{
  "norm_place": "post",
  "tie_word_embeddings": true,
  "init_std_down": 0.041,
  "optimizer": "muon_variant",
  "weight_decay": 0.0,
  "decay_shape": "linear",
  "doc_mask": true,
  "train_tokens": 707500000
}
Each number is 500 + 25 x the weight over its row's rms, rounded and kept within 0 to 999. Layers, rows and columns count from 0. Numbers have three digits each. The size before them is the row's rms in percent of the matrix's.

# layer 2 MLP up, 3584x448, rms 0.041, rows 2590-2639, columns 256-319
108:473458536488480524506500486491492549459497492498465554489485507492478542486524479481486468485542512500496515450494549559462518504515484455493463538468544510499455542486524537475514514533511532
103:490480517528516495472491523513524536526518528510441481528523473490529503492530475540540496500487502537496490511549459530474482468509459466505483485463498534482478485488503496462488517524496468
100:490480512495546493517505482516482504462494474497503513547477516518502474510495491465545519517481454503519547473542477480496462493495517503524477514475517498483473509513496507506449519491520528
107:455482489539506505475510498436526491518475499502524481475508506496535535505512491538504511472493500543497510474503490507538465491461527490526506523493470491537483503482511502531513457492496447
108:490507529489476483471544485483471507502481445497532536520533504480470518543500445501474493475529516486490481499497495489455473483518485505536495537514506525481504513499493485496502487548525469
100:517537507506500502458465499498492481488468536465521525513479486462504578514498459509472502516516508510477477484548484485517500477480501538518493479468485497496470550512486499460488471468502529
101:495502494487528526517464541498487472524521503502496461487526442493490502529513508480491511449488529546515475471508564477509470528495539497513487487504468478493491506519519536563484522469466503
095:486553471502544473512481482465514516523479480510532468506477490465536538493464530469473468483515519500498488500497468488508490512477481521494490492492566477481534515510498524514512489498524454
097:520509470480493457496492552505486552496513525507522476478505490477479509504483512488507531524474456465510497481517470475476497488503528520510520503482534531517495506538521459560512480484501529
107:454510457498545527463476508507542483497499510476466519527508475517489549466540528531506508476483531481509504487525520470505460512470529499509463490472490518490478501469481502502476488530509495
103:465525494530524509459521491488481499507507474489459541474541491509512518466493520518495465499501516515534539473496512439504533476518513483504448512485497489480535504511483449477474458549547472
102:531491525498491447520479489486535519480517538492490512464490514500472478513488524502515490506518492551476450515513541479497498529534479501510520536514513450527505505525526468470521482508506547
108:522476445510500509518500472479508528451527440464486560522473471470434531541494503492501495463506503487472496506488541566530513492503507509509497485507539540515508509548510465527477527519498494
099:506497485477447491507501528508500473483498517483456486534534468499507468520524505478471457540521490496489532535513467434502511531503490522514489518560465488448522502481542513544525535492523520
091:510499489520534524510498543465510506536474498485504512529502503512465507493484521454475491460517502545534511506513467504490476471497528501506490466491546488456490532502483474514505484568531511
102:507484475494451462500528501534474504516467466544497517511519533460505488525464520505505527497530506489438513497509532501536459526470541465528478504496543541517496495518503519549489493530519456
099:471548482473491495536470474498531472511513504504509469524500472470524480498484492558519560503486522527509505471501524476544483543484515550492511518460476511476486540494492489544485544470487529
098:505509518485510518520491464535500494498510504485509500536547508448497513529506508490463481483528467445473491463514488518446488472525516496492519451520512538522475479503509511493551522513501467
079:460454552516536522473542486480473491528475497494529515459531479481484495495526480497480517458524500478519538495479511464509478492497451491506501490520467528512521479488466512490474496520509523
104:509461453459470523476494459511525511529543505551466526506479517526528476487502531501518523500535486492515492488481504490476506532503544535484466502472522476531529472509482473484521542493521535
109:492474489491485530494495466551458478548482484522512500492517542519455510490522469494492506456488509475531455521515456463456469482524467515474489486463479525481504497535486512493495500529530497
105:495462528504456483455508489477504462482527500514492523541494440505501463480495484483476517462508516514520516538525481522497489529554540554505504473519488493500488508472535485496488470517481498
110:479508472497462513495469473532479531513490516520463489505541504531500533550493501517473461506468494526478484498523482476511460481535490510508455512495475490477539520513508502498471492462505499
099:491516504456510515490514509514484481508518464494483464490499509530457526484474498495506510495531489447511548514478488501532465558455512523512497526515537496521495501512466510459461509560499529
095:493464457503522487491468543459513512468448515509499468441466469475507499541462491482507491523487520508519513455524487542511520461465537506458479495534459462488475495517534507460514547503505493
095:480467509526515527480503576522479524480521536510517453515482542491498530466492523486505504498511521485487522516459444432450489516491495492482507547518470460524525511525507464545454481487485488
109:546506478502466531513477487536486513459488482549498544525492511519469466478513510508478511526512493501466489499482507519511518485537488511544564472519530483513490495488526443482500490494461514
087:489511470496463480481480473517535498469484471506485508479536504528528521502481486501492490458487497478498462520464514481487529474500489499482463528506471489473488518491470455519514496487488509
105:487531490523480495517463495524538486520531499506500498494524501533469453482523494481481504487504487522532502523480520501503504520466488546530509486446517494539539512467478509503482483469512506
088:527497499493517493485449497543502486534482504481516472496533513509515511524456472484505499457548513523513540490486493522482521496521507457489455512521510518462515494525478497499489521559529499
096:537496543498471465472504529472522505512488510534512486454482471490482519466529499546530514463521516446496487490446510501477468480511522476506475525508516526538531494519512557538481474482502472
098:517538465526487518454495485497522522534466491489526487458496485485483496464497488514542483481509519516481535548517516508512511526477509514520502513482511516486480514530507468452466516468490518
092:489498535498489480485482472485501501473494535501495508509477539465529487477537477472515489507490518483487472508531509480501489511522495502479467508493531467486514495553518502494537472491483505
094:538469534541482496497510539524526498458490495491519441479510497527534524519509485491497502500503521478508494509482499509477461503520463476502519465514460469489503475498504504494535507482502525
101:502523473484460507472481514503484495504518501507471496487505525513519515498544523531500556510477495485522520463487534488520513468471508473490544523459488424517484488473454526521495465488449509
099:476505501440538487507468483517482505493514495512456491541492535508509513530489511502527509529475540475473492503477487505542534504489510557498466455530518490525501513494491439467490510511494524
095:495503451520492501480523498490514501488538519532464488478469481535532536472512533461473452465488457543517508499525471496478489447531538486558455495464483512483487459480462502482478526483473471
105:501465445509535520478498463480510510502470515518465467525460483501458501463546505528447468471463521477502526491505519532490487440530525497487528512519465504451487475455482490508506481482531515
099:468523490491511526476503549486499498445523508504521516507491534490523489481548521486515477475498454501535458460507493468478506537486484522536501498520500458490524505493524469493507500507530535
097:503509510509470530487491500476520530495498488475470510477494463512500480558476508474463459551484516495549469516521515500504523501432464508508499474533485489465474474523481485536489511512539512
106:531497521439501526500484511540503456501492476457505562512540525518504519533504521466532539436478504494490543500461485512512493474493505466505470551487512543496495536506501509513524484513467518
106:460524479448519524493514497500542522500458519481481484483473525468516524488461498530456475481495473514553485518498495475518472526502532475534463485447525477522476466514497461489486462506493451
093:484543493450486458520489502530520459542508509499500512518480515523494452535521449507507532466513509457483493484510490472458507512520496525561504489490494531542483551482479490481491514535467518
098:485488491467492506471518544530482444515449493510496492481520506470529534499511457467515496517483549468507489468501529522540520518485503503524485479486462520530513505512501520500544506520537485
093:490509479501477467507494548524470543512478521531521497482502531473466528523471487519516465504462479519529459519513475534524541488457464484499459462504506540508496464466515513516500494479488498
100:423511549478501523503549481507468466503511521540503450491507480517486509506472496456466520458480535496489488477517471503445536519480525532445503484465506488494497509468540526523528510526483510
109:503502499481507500527515533498497526510521551528494463535528498514479533524527491483466481549465509459513501476488474466512471467497440522494527483534523522476514470480510508512484562494480537
097:508533484552500494535534502486480506456468522544507500499519495507508521511492513486492526504526501501502473468507528482517506523491503519506508454482532514503545518468554491521526470492468520
087:509480531457460471508460500527477546514512491476498462473524494505501526526484517510521541504544491471503510500505501461454455430510479521519497533503504491485506482473516540512478486509534490
100:504462490512518470479532503517538487528504511556479509517503501523531505458455513474548548474493508500496528514513490453494521487472498517475542472528537480483464501480506533532526474502474476
# layer 2 MLP down (transposed), 3584x448, rms 0.041, rows 2590-2639, columns 256-319
111:463540503460478523514558516448454512501490472469492468468461475486471514505490522495502488532528481509475525476469526501490526538488495536537544485476530470525463495515462499485516500515497449
100:465519539446477530485495510520555492491527467464481508488466514516508519511480514470468490512542492488456471509490490515503491498501484463493470495474460507526482496510499532454537465501503500
105:471474471522502472545495497483506467513496461458536516512533508455488512495549526518493489531520526502472506443515488482438521524535520542523526495480488506480544509490505490554507490525481463
107:499497473466512486501494549488516481504503502507477488506517519549542491501474472529521473504489538528441497503508500492501478511500468491482511571503546525470505484524507524570524526485511516
101:531513453504488513524459501535537491533504516512470510507493516509483512433507504486522534566497500502500490488489498501453520525545503479486538500462461466499521495463479511433479509550527486
097:528545477459503479521499529530526485540528500542523461517444483485535459494495465504495534469504498527529554503465499464512534490500512490504470525484481449464523463530489532524521546538509493
103:521507462505508506505510524527495492502472491478517502489500509495483522485468464487516486443489543490518490535540494496537494503467470470502505494515521526457470538488497463480516453489495486
095:471483541451496525520510511456494497477512508469501475539474522500498501498490493529491497523494477479503510529516517542506550464493491503538486519535538498507491524537471472497482510509485493
093:440466504512464500504517528524499514472504473471522506508503499504494510486495506523481502530520488527469505528486485476471496518530487505515510490473511460488536487520508523483465498500485501
110:461478494518531481461488531504465494508503489519467535518528493538466527509508507480488483493520518520485521478514530489502492501480498473529468515457519502488487516506502472473475468482520506
106:507474522513492465522447452512474517460474508505503530485474498516522506463481554497454490495473516496543490507503486510549447513539454520471529540541573480508532522483494469466504539524538496
102:494489468501472530457519532556489482487495527537496505519475488515511495510513471486535478532488499470509531528497471526495464510492488514536482458459485499507516529536445494491463479472545490
106:522520508503538517517539485517467495471472534525509487499512529543504490541492524476494484513515508494498493521490521540512499487516470509489539472499525518539453473487503491515468535499479528
095:512485479518501527506497483487484511559521457517507533528484486480506529485495507534465484512481455505519492486535520501489459493511501523481520497510494458500540525469480560525497496498481496
085:496479464478500447459478538556497517498479534498521519484482522474518532525508534508502512494480480457477495495477495505500521467530543464489461455518491535493483521510525497496483463495485533
097:486508504469509472479489493493485496462508500484477528501527484521502479475451454474481504529521530508494494529512502489502508475528473486480494493482518498518530485454521461455501515521536518
105:489508487448531469473495476538498513460493485495485462490484531529499492495508480532513511487514506485476534493514487513517474449476454477532486512491518515483519462506529482464473520487506503
100:482510498540474468537501490461492466536496512527497485518501493458522521467465483512445516548542518504491501511468544521461470529461505516524517455502466485491488490499499464527487472483557470
080:468517480536549452468501476503527535497464532485504525513489540492471523489460528490486483466503533492446438504520519490482489484509537547487514485500462510459509523507452477525508508531489478
103:510504510521542504545520517504516522504478493482555479458549519524460451529459477521485469497513525522496540474541519470518465525489491460484503501542494520472516477525509552493520479521494475
108:522527562494487519455476491437492490512503536497519549478500458536536480512523503453490515522514499487461512460484500492520488523499508508552534542535467527520497471499481469485500531487523499
106:480494544525495525475492518508459512537475477483489513549471534493483529499505510510512471474498485488494485515490466516536491484494528498472487516499457465492534499454482495504476507518443515
105:534478528452494524523470536465504481495492514506488469544490513514486521458485539547472467534469492482479479494503508521469504512480555538491483504498470497496498473507470516499524479510525500
101:507490491503479498469491478487513493513481503466507487517506529504509493537494499535505496484473487486490491472508503503512491502522485464473503478555537515500472498496498529467460463496532522
090:514526502533491523529508485483518491532488518537548477503479503522459499487468511485499513464502508492514495476471526527481498487482472460541520469467487455512476541523472505462481508522500523
103:462467525489519472473521522541491543486516544479492460522518482535501512461538480486517529535514536531488468454538530520519481482490522488512511471484472501524505478497536528481483545492521474
107:522495505491496449466549527517535484544519516511497529502534508519480495526477485490452507477567465488518507487472495537546521528526472501475523505503484540493499467532502510471480535543471482
083:528460516543486490496489488502498521470497508500490494460481491508490484521492499517518523460497508513441473492492483524516524534559471434527489516480545454483527527507474499512433488467487492
106:556526505469466506521522448482537502500513495521492474497489488478486491453505496484547487526505500491487529521482519523509495519495487499546500468480530532492513519527496495488487521518474508
095:478491482504499463490491511514541456497472438487475456454468541519467486496552504535499513531501533467510494494500498481481521464506518471496491496475487507495467536520503497505488548504506528
089:465458478546505513470535533521487494476537549487463529510515495533521490471452524512476529507488519507464487542498510505498507488509483527524518545523514522519460517445473518487551474511511483
099:529487509552524477475501509514509537521495478549448499491490522509505487490482477462460525464492482445516487458500487506531547501482546527479525510474526492490492515493531458512546501500489492
087:532500497544518508500545453507501486471514511472467449525462455517505491549509494441474477470494516496524516445497473513503455471479484537486506468483455512543517523515549490541525483508507498
098:526508487486502516494468473534489521542536472489514535482462564520491515498516483501538489523523528539508494517487483475472533520465454478482456522506508481502512509537464515515473500475526477
103:445545440488479505512515490528492475537537470525473470479509494491479484486559530502450553506484539518503502499495477504471482464525511496493500513530498485505484497463494493474516528506454480
099:528481535447483542526541492482550481549529559535494518453523482476552520458523466470507448467530522479530505519471471491554520498459464474494479521497482457485472486520506500484499467529515472
090:497511483506496482544506509463510492548513482486528494534517487478489506511466528483474511447475497505510499538501500486531508478513533505484533539512449515510498509490512528513528479533527472
105:489475463474457466532478515485492532502527453478479505485526489514493511480497546495506507468496464475514533490527548498469477512499513518525528522489560539515517502526514521500475550528504516
097:519526488511478504526518532535504476512532457503476472519504519489485487523487487478528539531536495479489477508531492528464515489484520461465501486491465535449462520473512517488515504527480490
092:468486475506508508508513548519497525520528528520468534478518475512537468526516522482514489514548489473542496489532486493519496483508522497508488533503475474550489501519450455469488489500499521
105:477481496544565537520503474509468496441493516494534465498506499498474492492470454483505485476513473501525488478523489476497487527448504497493514497541442486507488507498526492494502510515464446
109:475465497521480492517512519536536501521445457510515507524498532524485503504507546492498529477525477518481519533439522524487480476522470452508497508506544523541466546518490503492554475526542475
087:479477513474478540475534496489489463453530508551488486509501508534521472482496473527519516511494487507482556477514503516496495486473524482518465479526509506511432471502484505494513474412474543
097:516458543496507504532526513480505466530498479525535500500546488496482503503469509491467470489549475508502485535476467560518467505524494545527518507488524514533500502480472509470508528511454480
088:473510476532493536471533529474543472488478507521500477457472538458501480472469522499513505499473491505521498465520481521513526532468512516467512448514503536470495477459463485495459451522458519
104:498496510509517522494497463457523466533521500502497454497487500513532499503501496444489475486515488539523507459489497538455461544491482496523473469531514507467520502481488460534496519526522516
109:500499485467558509524518541545516488476475520513490473516490486466516516532471497492461529498493487486504494485492515459512497551440510507536471503480455483469493554480534526456477485491464505
096:544521519448524507550466514501496495521478482491531502493462490511534491463534463510496482531478512485508501537490543483486465535487471512471515527483489505525468481470502473504484491485492487
086:485523469486474514487493461486486463476526558527522482489489464517509482510504509522506517517500532544489527497511509485523457482505493475499484484525490504525525487492495492461539491506527530
099:474482509520481488515536527542519503498504506481524554454513490491476484523467462515520476473532499520488545470517497506495497494499557519509487469516502502519465513495473469528507471528503475